Weights of a small transformer language model: 7 heads of 64, a variant of Muon for these matrices.
Each number is 500 + 25 x the weight over its row's rms, rounded and kept within 0 to 999. Layers, rows and columns count from 0. Numbers have three digits each. The size before them is the row's rms in percent of the matrix's.

# layer 9 MLP down (transposed), 896x224, rms 0.126, rows 819-881, columns 0-111
093:467508493511535504482480481498532498536467491538522528510511504518498500513502496463481566489486489459523473510494461554488500518490491538509533482532479471478429507515506506532530521478515491508497476476518464491514446515500507497508498549476511457536467519521502523544486514499508499514518487484521494428475493462532515517465529511495
100:472461500505495518476447514485467539496516486487517515521523516533528518486513499505513538531501459510495500487527514468477529507478521476536489482476502521476508505471474480492508446497431544556522480491492513453506510490503523504487468503481483552488523515521477525516506504490507516503499486506484478513489502462485443503487500489534
102:483476501502532520504496494554509509466504527518478495482488488490529489487525476520498476511552480513500543503493501511536499502458491460484500476484496500509545491441509536532503518519460494466522492490517488529475531479444513516557500521548529511496526452497475442506473461480520540493484476488468504492482485501457517491495538535447
092:501519529535497457485502534476490507529497504520548510484504500507440490523520482439533481474523467537435479489490535486506523496538497480487500461484520533520519498479541500485477486506538536535481494517482497526488511486485509553493487533510485501517530492531517552452488497525495486469518499498544458468486468493542540481488497519496
104:509501516478438467516468494499489539518504495514496507492500495454503522497465557465533479490539521457516483506462540518471488514522508487485524555494512529495505546457467465509487527539539503513456526468488470484517471495512476512483536467483514530503489451463516482471566511527522502517496491567452486530469507570534520461463520501486
099:486458461507522519484517487470510543519483476508516488512505505478509522514531506480520555492488464526498495535475462515482502483515480525468519530471487524483486449484502518489549499509504531465509483473428510466484465518529504501483512482477514481508514512537495570503514547513480510499498519488584535476505487517533476497522472503504
112:529524516469514506511492485484511498480483492520513504447506506456467499478485497465464518504512508477515472526508523478484522462518519476485518503502498549495523477494499449476502488508469516533500536502498467497496489445496486534474520505532495488497481472503550511512509467520504497540504505464527537494490494495555438470484511453483
111:519536508488504492520458459502476507475521521488465494515486512494516496508499500502476561514505495477493499492554491497503478497552514497501537501505472468478506518528511493446510504514538529490495466507512497487527490518482532467509507468467474535462535510466513507476466503517479458521502499501513474525497498500556474488484475517521
094:506518494553512500518522470496477497448477476544538531501550520537489488465485478511495523510453495486513473543455553481500484508500475516516491482523483517522515497461454461505526491489486477543507465549544502497502477500511538519525519447522447484493469521472488466496487512522471476512499483472515539502486544541495520496523501499480
101:489521495506515519510543496482482504511493480472501470510456487452503493463484480533503489526509489491519461529451503473495514567504508475521480456515488456516491540522510519518486522508438524497469508493533449490458482459573458491487480512473449468510522460529471547477519516518485518476531475489522480492480489523487514482556475553520
106:444513433514475509489543478496506472556521515486513495528557507489503473510545537509520496509468478530539484505514509481477451536540465500475509505492474492475507502514535467505567506550522546518517493482454470457526497447471504509513529539501485478466543515480510463462502564524516500481534517492501516471509502464497456484480499486474
097:490569473492473526497495530482471586512546557512513512444529520473516530506500477510477458465535519533470513542517493492528509486516462487501554427504483514490488507524500467531458498508508489497493508466547527517531493464505534485463497506480491503524522483523493545462478546512462490510504491506529512471466500553519471490510480491473
099:465539466549465500510527495462521547525466462470503495462516514522482484503467473483479474490456488541517448548479479524486517535513500494492482473468475489443494534525522527454530505497493482499523522519496469500486528454548502489541519488472517468474487508499516514502476546522503488507496475509508503501494498496516527504453494511511
098:526497496463549524469476522503496516517502465495513474494510459501507490483538519478511489504486519522493476508501526469475498500470511506443522488462550482505509495498456491493478489468528514469455520502509550437522510548459514501568479531505476519460481495510443475483513517487493501501499492500506463534521525503531495499503514452515
097:515472499479523486498498449520467487501464540494535543513477479512515480540533508500485488476522499508514503496495514517507491526484506518479491452533536488516515500484478522536456487457494477523461505528509474496507476463529494487541511527456520495500499507509483501487410524503492499548512494474482533539524483516472525519510492513519
102:448526483504487522520535541508478475491518465457534503531516534454524480550507496468496491504516519496511471504491511502494496535517479506494506466452487494498475521515523534519451538473484508476470493472544531479480521481526528510525502501510527462474504514539433488500509511537524510509503519531539533523526500536468444478448504468521
098:535542479514526520457439509510478505492523475519502503491504428466468531464475493509505489494504510476447492560499492534564516509498506504532489499503485482521466511536469493479454590486485493516527503530485497477510459466508508493538512490485469480493476480516489534516475537507499469500516473494503507553471484481448481520491505515488
097:446470443531482506533519471502482446528492524489534509511500484476517505474482456548532473520471521537516484485471507491496477516532463542498497504509494531500514496493498532489515488507547548527500499553527529498503504475483509482487517491496504542493494500486519486520507500509487517550498558564509494503504485516513502500499476462566
104:532489483487529498501487526521536529541499507492557450542494470483501531536531532504516466505495482479501510509486507507498550545522512448535511524511500471479487488460496487535498525473516512466504492481465494462518529472516492501524465530536512503481458534468532531433544501469527506451508545500457499499485504484491495484537465497428
103:512481519468499520455532485517487522491474530419517489510505522500478516505521525509509544467487555508526524515504538514465473534521515498492532487521460511503492515529485507486461525512482502456545472465484541475514468510520482472462539496497489516514502490534520533472488534526516523532497477457515522497489514493481534543490482438532
108:510504520480518501494489533539500497486500529505517456533492520487498477479501475520534463507489483515502514513514523496475500450481504503509552539529484522472486502514458490490485516476503524456522513510507528467516509463542526545495470460524521499524498484470513498541529487477509481514477516499502503544474526467501470522445520488506
093:478462510512492537486512480517476511487444482554494488545495482492490493488477514527510533502524510515482469539560499494514508491509503537515552503515497563491474487509499455523458469462553500527485504516539528475466528489533512472519486484490541506485502462459517491505501473497485499534501475488474501484507476527430467455521505490499
096:522486539464495509480485475491482552516485476494514545477512491490465464507518504466515488475518511492506506503498489514471520479468480525502545482506463487513553451533515487533491499486469494493511497497536515491484497506490507552509501472486502479455505477518514525481491533480481469520489521527474498520468510489476499505506549481517
097:486513509502517546506469472528527484516477510512453508499526488476515468474563471480510544494509510469513525475470524476461493526522486511519521444505493515506477520549503479523520495500512487504498486497530504471514509542537472485519469527471508511455508538473456523469501466488489437495506497529477496494531555461500472512517483496489
095:487513467492491552535523520433481513484499478551482470484495469551499515468459499488522514529499501526545467472452492503522475467479507550510477510491476486487505515482521520492495528521433508540529542472493469495541479503518483522524528462526521512535492517489507507468509524512460450510452486540483468494505462485507508431466522496475
098:538484532506463496468514496494532519495460506520450520493519518532456536485464483523499496440516506516514492502466512514492503480514469507560490527508475507479520479469498474516485511462492465512500478493519529549531495484480481450521537500543501499509541477542480463470505470501531523522491525509564504519505483459488489508520504520470
103:502452521484521496504456536512507520510512508539488541521499484506486556478474521492478466493500457486528459477516512543517433482495520493490481517497525500496551456498506516486556458526541545538472512520489482494508434522489488504530519462494523502505473521461491479489486503513499487502479518498514540531514480494503518506507482496482
096:491527472483456492511518502510475525508508524492514509496495486525523521502538484541504498494503498527498514507458536533465483500478468529508489500476526477534479492573467507517497467490510515523514475503525494457516453491516495475481480474508481483509488502514530495445457465516454498555540487529508539512477465525528542480460474507461
096:453515455490546483510499487468547541499512423510518494480537535479497494463452527459499498527484499536507484501528518550490499528539512508492480483531511509523499469472504458517479489513523516491531479507533484511486488457477491494526506508502519486492492553523529483518501504495468480473476467522485488465532478471517470506507507493527
106:452518505506509517527526499525471437530493495524509506528459494478479537525475461463509485514475477496487518519515549467488508493526526501529483505503492464503497508509497521459460448524520536512509498512440484487466487528510486560490498528530541512538496533491513494506543488531478523473503502495466493459445528506496512493518460524493
106:494511465507512505542478501526525480477517474504513437478461538448492509469447480516522479506509544468534515454542513478485490461474547518480460487514463516509460504546498484508546516516471487498494481525520484505478493500488489517513507516512494535485532464508463456546466496504525538499505494502499502458490506536507497527498498470524
107:477513526486488532544482484519511494485465529465461516481573534508525496518441550501489484482513509510483510501549494509480485467504451503515512500495491515492520509483468517480449523507516516544524508487522512499516514507479523475486475523527514520503545493483487471493547472484474478497519500484497483514482494514532453483476513483486
099:486486490495506511523483507490522470469476497451521502517446465477519533473481500529491506529497525547530473507472433500462539495489509457507543533523505499496504546468495463517450522510491495460488488462517482480474500526450488521487539499485490538581496494508539496505525517533493511516490513476523493528507527486468523512497486455475
107:516463482520524522514541544483494464490478489510510495469494546456500508539498451492464473501537538484497484534536491539482476489499492521525484504523535518522496500495542512457484523502469524525493490478451499487504459469530471515470484490479525518485531496505483446492503517502512500472495510511539532469498508562507487494521528517508
101:491488495500475514494530512468516489514512465497507517501491478494499521491530536452487520480500533463472503521504563513495524469499491492491504477485492519474473485514569527530474488494547494499505532534566478489505517560517479504484539514530507517453483489504542497530559510447517527460485517473492501513478523451519466500495505501502
090:514490461516565491524529449522497567487435494526463476467491494469545460465475532526477499510546486527513453477510484517481452535497461502493499489466519494531480497459523520506492525478493499511520548477503509462470541467526499473467521517497508539529460461501502522486502496494458510506485505508494528509525508484506509532467490480561
096:493524470514508500500485511510444497478497474483478535489482538529479510523436479511527524510554526538497513538451456519495494533490540507488499513495522488510514517486494494516525454525523496563474465491515481458489510455493502526480505520532461489501490506497489509519493501505524496543473541510493468465461508476497481486485530492542
106:493494530468490501498531489469550515518543551481497545513522452539498507483505491512489478519515499520516477463479492484439558514501471494479493532498522503539489499507555486521516509489532489501477439466519501461541491499495462480498508463474493522495497506474491497475523548516482516468491441528502451485494481486463475492531513534478
093:485491507525486531501504491524513478467452520564511539524524536491510486514501512503495501459495550534527501478483527493524492551490492503525553498504503508475525479483452545529479471540474485473498507510531514489498480532517477504496549511505519489537524498531486528453477516518513452504497494542494537465483479469520479505495462501543
109:528508495499508460512508485498465541513525500506523458528524504506470474487516510489498546498539471488473506480511510461488459499488547518537452485509497518479505490465535477474507518476497485523543507478523508463508492490508536522509533515519512496460518544514474496469494479484503528515513469494460469495495434479441490541540500461444
101:481468524495467514484503496506520482558478460478492513470501474498475459484472481478491510512555537494519520505510456550496465489467521508512518443524514495525499510467520509472512531509492519504518503591483482522482486503509489489500493484515493474496564435509498536524493486526490502494518520475526499469500539528486485484451497506488
094:501559496545483534488504481474535522474490468530524554495518485489509498522501426506493512499546505531497525524502496494520473489520449509488531502511501479525500497475516555488523501515466503526489503493526523535525482507508463475482546512522472473502504493494565487500527497491471497518461553513510455509546471472548531462540513537503
107:535526474557458511474484489462493502520543525511465534473489493485488478513465521509490539442526507499500524516517531520483460505535477529501477521485502454493465497478465507530487489535488532500523504452496484506511488495487480515507507505466485545504484493549426483455525553480526507534495523474464459480473521516450514502483521497504
092:465494521497490508490566509511479491537479547532511490504524549512515546537481490488475485484465525492510485505507535490510557481543519474489470468522481506514488491468535480513502465559488529512540520533486480493430513464499465477471520509481476522452506517513438548490497533522494488486525503469515527488458507466495506420485465489449
105:535485509541504480478534499503516488475545478506485508516482453497511508498491516487495469451486483521528515553448486550454534496546488507483518517457495526489477508505525506530499467472517512500487476528508489458518535494512484524525476525468528527515495465477545466484540546496480552443516470478523489494494491500483541497491482509501
112:457518516489486490522462539494463462509521475504480508499489494498481506493505501531517431563494498491504542462462477524515475478473535509510495487481535512491485482496483484486427461500508457477423516489470521540516502511534531533482482476492508539492489530475503481482529512485477467519466482485475486527516494516506499498489514466495
095:501479505509501524490490458502496499494515550513522510512458494504491512502520474453532487500523473460479526483492552492553475535520535456485528454508563493486486494488472482453543506510473478480525526486498491484562471509491510520531511475480449519499485484514507496473491529535476496463554469503483560492465495499482508507503520538519
089:512514476475542508526503512534535532514502493464530520501451468471538514469553479514525512512503497467534514536496468519520504488526505505482495538472462458514473436537512556468464424468535538477502517505480476473489500490535494531513495495521471537530523527487519512461458476522524502499499454479487476509512482435465559473475500486494
094:494450529523526495505445533515479484470510499531489480480515465493501502503496485495526533522469489509528473465487534506549522482472505484487518517451491518500492547545465521460473493518511458531547485506512529448514527514486493533476515456497471507475547519495476488478487463509455517515490496487504461492507524500484524490546474502508
103:474487534494480527434488503499524518494517517507486523522470494480466539470536499505493480514484545498495454537529506553526497479474520494488521478509498528543478479490460500490460554470493470516502471492502513447494518483486474521481567513478517485517530507510520468516446518506508484564525499506487505483502559510470501519533509538483
092:490507460493489448456492481488511482506491473459538513491499514498491518488461492522536532472510497503499484454481553527480516484512474484561526500499436490499465514538486519526500509484444491528482520470487515535487542484499492517487520514500462480468523505515524503489513488478475461541477468496465503520490517487505516463508509520494
097:460481516481545482471510521521498460499456482506463529527497493550472505506485493541490498520462502542492508501496546478513480513521526453459548532531470496508499483548510491509527474543509528528488471501495544477491482514471550515488511493505452509517500490504493533507508473508501477465475505480488479499530515422515544437519483522526
092:484473511515492477480534514484538525482498503509477473491485491460495480479487498449477491554527537512509512480483525510493474511495488513523487542481491516507519475495543510518482492489433493474496469522523475495522503517477535506522481456512471450516500536437468478517554468489534488466494504530527543533508499545506509498493519478507
098:519487531504539509494455518488554520514506513554515498474509502495515470511518520496497514535481514522493531511495509500483528507530461520487504518567488504492453508485488484489503458496508495499490525473454469508514485466521570511491516444485516531543473475465471462532504495493469475552479494513530513475504436488501466496542537506477
103:487497490485480478467483507474501484471451500509481515516488528475562489469518488468489543512499522424480531489530509495511519559538500503502478530523539462527434501538502523489506504483513525517475462520495504496493493505537490488536489503478521484518474492490474512486529489510504551510476480486462511483478510520496517503491514490495
096:464558539491532533461516492494472513512487448535494498461514553519505528538508510502471511515484470446486460494480529532469483542478507535557504456480500499509550482523474522563476494494492468495517533477475515491452549493502499482504470503481504492485500459495536486493507483486482459479533535533525486530505508492514481485492526470482
094:515504493526478517421500473522466517488457519515497468540494470505508483487503489488507487493566482508496492526500531543532493497525522508476478558510527457472544490471480521498518525464508496500495487512520497566506535502506490491527537465510530505508465443513516513509511504539464523533509468493482490460486468509512502516504488519524
101:508544492517505506528511545471513465544478538501493510531533514453468442500527506493493513508470475500514509548524474536513502537496491517532488506495471499504512508511476530509503525446466503481463506458519507506493479461485508524489486517491509466506497511454478512498498502497518530510537481457519515513507507455523517481479489526508
099:446545483490428532546490520496486458472510511511481487513479460469489530487510486515496481490483544543485486521479511484491473494524497524478491472501541507508530510521495501484506447499529488504482486466523575494488484527561505486449509485536501515517468503555481505507477481534516483504450486476524480490533498524492496482529516484523
093:501498471509537513490505508484490466488459514471512512533495519507508525548522469515509465507536480448499519520497461482502488516485532456495555550487512490500513486517485531522487482513505487541483479490512502491539521475533471495504503511465542493525483518549506511485447526511464487511510493478553489494525497477505508494515545510449
104:517517518478496561508478499518523490468519511445496440505515514481496478498485495480469489466526494517448515466521473510505468473515523521486486487442482529538469507521541542507524519562509493547485513536477525504506487523463473470519491457498488531515489525467537526503492495520479502494481463466518536455498511513494529521534544460452
095:522449534500517554493453474521488513514538466532482505501471518479485463504477479526517558489457461482493563494498499500545464473532506543475514496504524520493507487519486495507506497485505484517496525478499502449519517496560482505512493484533485506510470517489511470476496511506536509509443485462527505478530504533457520535508484518536
099:504531479515504537456522468489503479547534478537489504540503474510517452438490451518463493502543508516471543474470497532502483529503487497538515521513523524543485487474482527540477512512461501522553487477494512478502504452505510520490467475494513496538500454526484518501526514509498539519493464448540505482506500452451496518487508484478
# layer 9 MLP up, 896x224, rms 0.108, rows 820-881, columns 0-111
090:503523512481496513502531490488519493472496473482491505507517499516495510462479492528494493490491574454474485477465516521510437511497507497462509518530448490526498511492508492497495534503556495487465538469466471525516499538493488462507525492504474498513494540465513511491497528480490478469518513523523552499519498474526518513504498501476
098:520452457545484472440510520513455514476546486482511495507506512544488489540511538516477514472472544500503500505437499502506498490515541524496527456498554529499485536507489492479514488489492476498548529512495485513552484530503542511464490499502461478510508501479520497526484493530478507464498511522495521480523490511515529500496507499553
096:516466464466490527505501483559506531479512513480506501511497520483537478519504512564484515503497522511468521487528452470477497468471496517495531498509517487483464519516511473494526506488501504475469547467561497510494494498516499451522520488465521522524482494525458509559489475502496469509447535540482602512448494533493486504511492460488
103:477506481551568500495476503537470548473471482475493464499498471450518548496472478542503496467496467487541451455568482536462522468514522482501474539505474500488485513483515556535520492485494490532514446460498517499500544497520482525498528510500482505497487496479475488481482480535483478474509479486492545503471488497506510505544500489458
093:491497509476420499490487499503500532505453492551488530469482466504528499449496512505501472504477515475473544506493545501504485480478533491495475444536498521486530527509562466528507527462494492512500491536511533496501496518500506491520496487506511505524510478483461473520465487493552529453517512488513520485517464495462516555511511538493
126:535520483471496488488481499548521471503536489502515471490541456514488470438497508475475443489497498494482509493506556523491496534477518485488468465516497507510546499479508504494493522547465518485516530491517469516525503476545488476469502478449464466508513478483512491458526515511476512528511482517490564487469481492523505483496508494474
103:479513442519528478515510515511488501509526522563474499482519464512504490472515466484521486517495552504491457471538485521470507499495505516529513506472511516507472500527499511488535478506494511488527513474479464510491555500526505528440529512533491490498451514487505452500508471453541479507544518520511463518442468494488478476522511523499
088:456482489461488486495493528499532500534535518489477502447479537490501546460486525506517526513536487507519545431480468497493520487500524509531500503527483525518470487508505466469465504502502528441496521474473488511505510525497505469515461530511546459471510491542497506523510487453560543519499544495469496483493486534532502498488502503521
103:499515494515523538488515535528522503494488520535464501471519499462449469557475465496476538490514532516489542482509488481514484498468502521493488467529535514490524489487506477455495540539522499484474552497509489498492474512525528511529533525497485499505505479471489478476482454528513469477482503521481508479572493500508447552494436494529
097:491473536495516503459541524538526467468516474514493527480481491503515454476456468479489493439519528474469487483478476505519544479486521499549478456541487524526536523492488519488455520496506474485511530533529513510490498549522505490478464482475498493495493493534501507540484484493507522553460480508497481560497437502491501470504500521510
104:484488472515485476507472470518463483499497487494494537512511469504537530516520418504534499488450481497490487483541502516488523463472543522487518489511485423496503533488457522473526498493456504512524474490527478533501506542504499515495529509513512464549525489532561475508477511538479505520485503471493482498471502490497536461478488434489
099:455514495465521520504507505494487537509487521480503501529472518507477461527456507506517539515520490520500491514531485499513445549499504523524500497527485484484493488517464442516486508495486537510467449457516476524503504466473464508498479500490476448489506461480461468512504497514504562522522525550507535458494490500496560489522518480504
097:524549490546487471496537478508517525462503547515507515488475512532486543496511504478508502515482521479528487536482492502482504502445495490530503474474494546507470542462524499556487530489460429543500518490510479503496503477456495523512500465480489485458477509530510519508478502494469483457554509486518518464446496475513537499503521510477
101:524491494554463531506449554444478511531514493492513467511485436516536525494486488493521522522503510510494514464533499490472491511487445510521480502499462490513516470472491527497504539513454505514490497467498536545472465499537489516480494552511543497473533473513553513510524522475501531516502435479539485482503480482499465535496493525514
106:505507548477496469522486527459463568498488491520514530493538525473523495472507490476496520484507532495470470464526475507492492482500516460514528471456492528509548516491467481499479468502506502523521493492538439487457549481501531496503462482529515453484514514482511495519500449518514470497513454478481537496479506493517462501468470507493
100:516490506424452518518533515494463510511473476512520518503483460507435519492515539523500463535452472516507498472544521485493465509544523477508495516496512511518447480519527487534534511517456504492520452465495474527502542475478493489517498520466554539534507535509504448475521530485507521512514510512479518523513502503494482476465477477512
098:535551514438477478497522493458486538463464508488477510495536528483507489576472539529464496468532467496518470486478452482529496489461535485467497493529521463516523465496506463506475481497455462507474487528466486531488482509526467496470485472480494492489512500454495519532482520543538506500512457486514504499503527532495467466500567542474
108:521494523481542480496479474502481525522564512516499528468496455518533536501507532496476486497503502491528497477477489466508455477466525501517526502511479467457479509538519501561492495476468524500424506517524479487534510507482487482528493503496461472491476489519530498522496478519500567495501493471517505511487488531466496487512471530518
103:523491494467469513497497486505469534457508498498506510481515473522525495483474514458472516497506543498502512550493500509470496520506478484521478477486477522486525455565564503517498510474476491457511573471493536473555520533469462475468469526535522503507465515504536479512492500481469510504484522510500521530487487526536513535474477493507
104:515510513542538486484485516494459502535462498521469512503502499553537504550475466480491500491426521518463480531529457509498523506515476495511463516501487503466472472505494522452526507482503494498526540513529522539508495495479509506477497522533509499461515522469519504501530528480499513526490518508488470515524519469527517540505469493514
098:494540552494487491485531485462497486455497523490549463521520498492506487533501536490480487504561519500510531442485450520479469516501496465464467480488496535497479485476505532506516482529468483519460504537498487436494456504442472493485530530494516502505530536493450493486491510473531481489501527486535505501472543475534509500542488496499
098:510511461517489488505475445514479492498518471547469480501517535506497510499476463487511474499511502464476510440538471510514471516519547481494468550458467507454477451466480502516520503484507510506506519479461519504510526481495532518499505475488488520526500558529526488523475469545501515523487492486491466472503469532528493465517476505471
097:543517471477483518491514497487487483488493531493505470492526527543466512491514516508500503526506475512487467481508472507504460481461513441463520531532480471492514503544483512494495499445453504498514546530483512524524491525493529468560532471515509489505469505512476536510518537552503463468476517508503468532488466499511524508511493478518
098:541454477494526479469492497507469484470513504508504554547517518525501481532511493496513527541517493484483490511499500532520579527497471434470495487521494468555520463485463459509499512483525496475514489518546487493473547451505501494486507518510478488508468463476490495542496538473461541465529493457502471521545480504477488537530510493535
101:511528495499525547493464471508470471491506485498499446510490478499554423521487477505530519539484505483487503473486509556535528515560519453465504488458476473491501499492511500524519532526485516463480512525491465490504516466492503501486506482569504486446478494491492459543541493516500454497486498464466477482511493514508535486494492477509
100:494487525529481486494465498490516543466492528478473465483506510533493480435456478462518484527493500514475482551498519488441510493509480467491514520486496582455500551476500482522487475526471522496497516476528474527457498508478503458495479515498527507474532482477495483522512522514475499480474530498528479478549499504467524463500473553537
094:473473492536491484466560508492551520521529516486492490530465497536480526503475556486495501526527508452447539467527479495539496511520496495496510492535495512502512511464537519517502514501441518470478530494501501491463499490521520500458515491464465495480492484465430476519471512425514517476469532507488498426514530494493508544499516522543
100:489472502513533498500461536512471539474490486490487508469517494498498464492515523542495466549511494488453529484495506516483486458442485478475485500478499514524518470516535480488510513521494539454483483534501448524508506548507489492453490449507477480512499502457494529487471510497485527533475485493537490502498464575501535503504479493528
103:495497487464520526444480504509488537507560519466465482521472459461478498506505490522475464547518505457436500491511527479478500480483476501473483525495487545496464516523510499506531524517543486518515500490477513512465463506531522480508515492494522512499479472502473483505492470511516497442504451504485539535532474503504542530546463533531
099:565543479535496486516511484502496526462542486511461484522508518493483484447472495502504502492505484532511517499495493486547519519473511514510510454497498463477498455556491524468532469450496527452512461510509490505459514499505522529465496466545497494543487472474479513492502488546460446482536506516510533480507457469506496486484524513487
103:519481500495503519504481490515518537501480509531510518510494467487525457462505492494475462514525507529481484512484507464466473505512503497519517488485483472514489510507522497532480515506542531478484486491454497530516469521468505495535544489494467465488468482527477549565518539555471489487488528484508471491482498505499541522486455509577
098:491509518538492473472505501519521512493473532505490532521501457523515488460476500517495545500490484505525554480464519506488475517503522471536488514483493447495490524475514531510499454514464503481488502509463564485522492505492521536488492453477483579450493504503472532475528549514518482490523529488487493500500483517523499501512509513485
107:498500525512502482481555500527510485505510479492527516473495520496481502535465457485477466506539506458432470533481470527471442507540492507526510482545517506525480521469510515487442507465470538492486483501507497523473472482448511486478442495541525523499532532494505505528509495491555488518520511525511495447511502487533494489499520517505
103:502474516514490503508518474517461521520496508465522500476496513470489468470506445500505496479539490491442468470497505520514491537477477500522528512519493514519496499491503471542499524493491528531503508457447478489488462514538464535475486505497470511531480483490532559506505439523493455497474552512448491492494516504520501519482494514479
091:474528501474482531468444530499463471504557503470545524530484515512481468488480526488514506474520508480490533485499504532528506471478524494466485504517550496485460475488522476519546505523503514496521500471524544511507433539495487503516526491506493511505515466470492476554504472515562486507468524474528517485487497521528476503529464505473
104:518477497477515465458472513496477527513510539505552507494479499536544498451504449502501467543534542457482499523504478520472469476455539487442516489447521490475525510503456535500505525483511477526467486469542481498508530493469509485506484501491508535486527531530509509506486492457491525528501534492525545440517478538501494489499475544495
097:530526472515503485491474475501458481455487481514463467501474532478497519527499535480488480495506491469468502526475524504560447518510540509503482480510464498466516514475485491499507509504477501478518568480468483488491506504496544492525475538511504495506493521511543508563503465471518470538517540470495527525498530538519505498466498465521
096:523474454501511472459489529539457489502506565460464482490503509514503496501519512484480536531515497489503457473481478468526468516495494503461507484489530513461518542511461537499544546513469493510499475443466511479485496497486518478501519523497492462514569505511527481499555496490513498483492506464464522475551508542468478502456480497510
100:484547499496478520495492454527522483488495537485490505477525467512500502488521496448505444492546530531480455462468511507501503492505477514483503496504449461513529509439488535546505515489480489483497513490509472516451475525491510530464482495516492518530503529473502509504512488528480487494527494556546507545505503489510533467457519497484
097:513524540489538523487494516491494505478493515515451525536481515463526487507538504516537471497455471492469517536504496511468518488520488515450494540456501511471495470513464538483506508472477544489498501468537522480481523515541515508467496480488491498489487533507507520505534505422511516502482497477521518524489476502532496471475507465475
097:461503496475527543508512526507497505510498503515438505497509490466463474511504514536540534476507471491487470479485453538470525457515500517483519501538499492494494509476476507458524516493485518497495504466505466463529520537524545505521493499469497493519503488546466540452519480511514473473500475503497535463489537491485489517486522495478
105:488500508534535461501498502503494511500506499471513508529474509524471510526503432480500516530503489494531537495445456542529520488519511463518495490523523450500463454479500470510518520509461543487555467450489500520508477438493497488470500469530475526522509456500456519494526517498501482534514516527505505529506491491523552534531565521480
096:490533518520446502542467535483480486491507522516502466547435538489522476506515508452473499514467493467451481481527481464493488520506506552511539478507513531476515495533512528543522516463489542467466474475485490509486522494520524503475530489543507492503474499455481464484530483483471501508496496511512471534505483499513445527524455534495
102:495486526458509517512504495519476520516479488483485500531496556504472471510485482484530516521510497474480474475467536454547493495482518450456514500497502490511498542484503522482527509485507506448509520510470502497509495504548459504511502465476524508492553480510495504520520505508506498522512448524480466522478495510455503510527533526459
103:532539517472491442480500502501486491525544484546452470524501520508467501464521499517480527539465465504475462527481493564475454492484509510539497491500473502477489488537511440486479508491500496469489530535498467483504465471506490514445539462503538489499536505488496518480536525522507552464514491547530493508526490489477495519496496493513
096:491526523486470504572501536444482474482514515496467468481515499484445516489515455481535503492471537523547521474495490468486517483463496474520535486541518488523497498496531492542512478536519506466450498537503516535501506490489479469509512494546468527478489586519444484539501507473521498492505511492502535463490491491517476497460527488518
088:469511529527484474552523462550492490482519488501510481467499533492496507492467521454514489538494505510513484510476503485522509508489476511462541510501530540443511515489483461505506578477476505531526519484520460493516490492481525492474512524483485470456538481448487529521505529424509471515528517509500556511496465551528499460479498511521
102:446518515465511531507489499488532505518505500475500505561480507505433502494519465509543462554511486458490526517461483504532500472514453498469485508543502494529558510516476463554489465535504473502526470478504503496501484455505446498477489509477510511526491471493473468473482480472503475483508508510536526517490458479491487525497513524505
105:570472490467523500512532483538519502482521476510493508533500529527521503485503474495532490510509536488493443533505473482502482512488525485510531513498499498505478564557523478512478544503494499515488515502511485500507487511491502447431464477472505508552487526523504477520479505507571532524531500496497515514507460500490488465474483472483
091:528485528521483536509527510530497525512475492523453468508495489509518496507479510485499486546512499497516497572461457474524501482469474538472538482507546514481505476524504504486521516522531501446528489492473502494520469493514512444495483478511501491502466486515499533558479510542502491510511522503500489533536473484518476522521469445507
100:511475518483489469467521499481493516565510442554493502532494495537512541486499520474478475537523533525515503490534485519489538495501511503486547469495501555524481483503516530472489513482455485510501557483476507509442520491480513530478454476504489533489477482477557506528505451518507494498494502483539458441514488467505503493493498523507
094:470506520444490540508493529497478471526505516524484512502495511539462470492504508526520485482494468502521494515521522501494510453488495521523467471555484481516507491519488488498542520509487511510483507496472526542556514497514496475438512563529489521463527494527504551485497536477529503542527518466477498468516520456492531528513504471459
098:454530530503492515492474486493474519475464507474489512520507497494492485488491500521469536551520489524538492506510515523525531493479492475497488511533512544523512500476525470538535508492505496476468452486450445520509562478515521513531507534472528508483512540500479544472476506476513488492523458541483538492531478539451541512535493469452
104:496538498490530474497507489483488468512537493490521504523493510491474520494528494473482546487455527492551505475493493528540503524491526516497511456495518522484468520495509502445533523461478466487458479484503518525464508476478534508484484565456522499504508511513489492527524537479522543569515580485517529490472499490460487479480528481483
101:526511519489510450487517455524507498532429461502494500498536562485527473504467527524500481483474527509467527509518511467517530502508508435450501518497521490491532516451497466534507478478465534505492521498476530522476541467495505475504527525504489490486516473501502473497563476511506539508467482490535441474510474517548506513506501494504
093:488505513478487477519478524488513513515528489492473531448506525547499499523492497472514496504420500497518516477498486434475491517484470470542530474478460491505496474539496483507490479533494478498527522494473496472489476508516512464471493504506490484479540516498503465526471513488515482466488509496519505526509530503507528530500531462483
101:483517503506508460534508465480502460465491509471469532496479482512447492519494497497520473521544510521505489449494530510506484488497456483452495471503485518491494484523497433487528467457519468538461487548464457486529509491491522505509477488514496510518520483540522509497519449498491493495468509491508508505525519548521447481522504477508
100:523514468520496462483529486498580482508525463516526536530506497492501418471516502462525465518481489488508502506490520481535509490492496508502516487519460508492500537484484550505522532517470510485471529490485502508526482472451491547492506461538467506487528513477517496517478520515492480538503487512575485494492473494505494489491493477523
098:511510533499510518493501519528506517480527510517496470508550497448453495463553496516507514513518496516502460481478476509494506529489523505467491505488518490518530512505468438528477529467493480479499512502451528517454458519453482494494464510512472524491514460473505477462506473471548483498513463499443508498503487523501527525446506474477
102:487522524470509520461459501460526510501496558507513489482513553506506529486525497496479482516519500517448471456510509457518531470535485533479527537503516462538517471507506484508572484475517508551499510454534511505479512465525449471513504456475456480484522518462499494516470526511536507505511486549510487471490475531521504520545495499487
095:521561493484507454517512497500499475495467513468516500494499469526489540531501514468500450546521517506529442491494507518472551523513480495510507503509486522531510523504523498471495505491488519549491504520514470501471461549458502550480461503436497475499497509504519514524529502482488500494524491487504519517459510488501485482487529485474
101:528513542474503467522502531536479521481489531514484505487521544539532462514545493496531498439507533484490508490492514476478462499481470469508531430506488515474525545496489468464487493491518483458517466504546514470514491465491485518468426490495500535482474495479492491497469466498486486543509521505440536497524483537495507509458536520506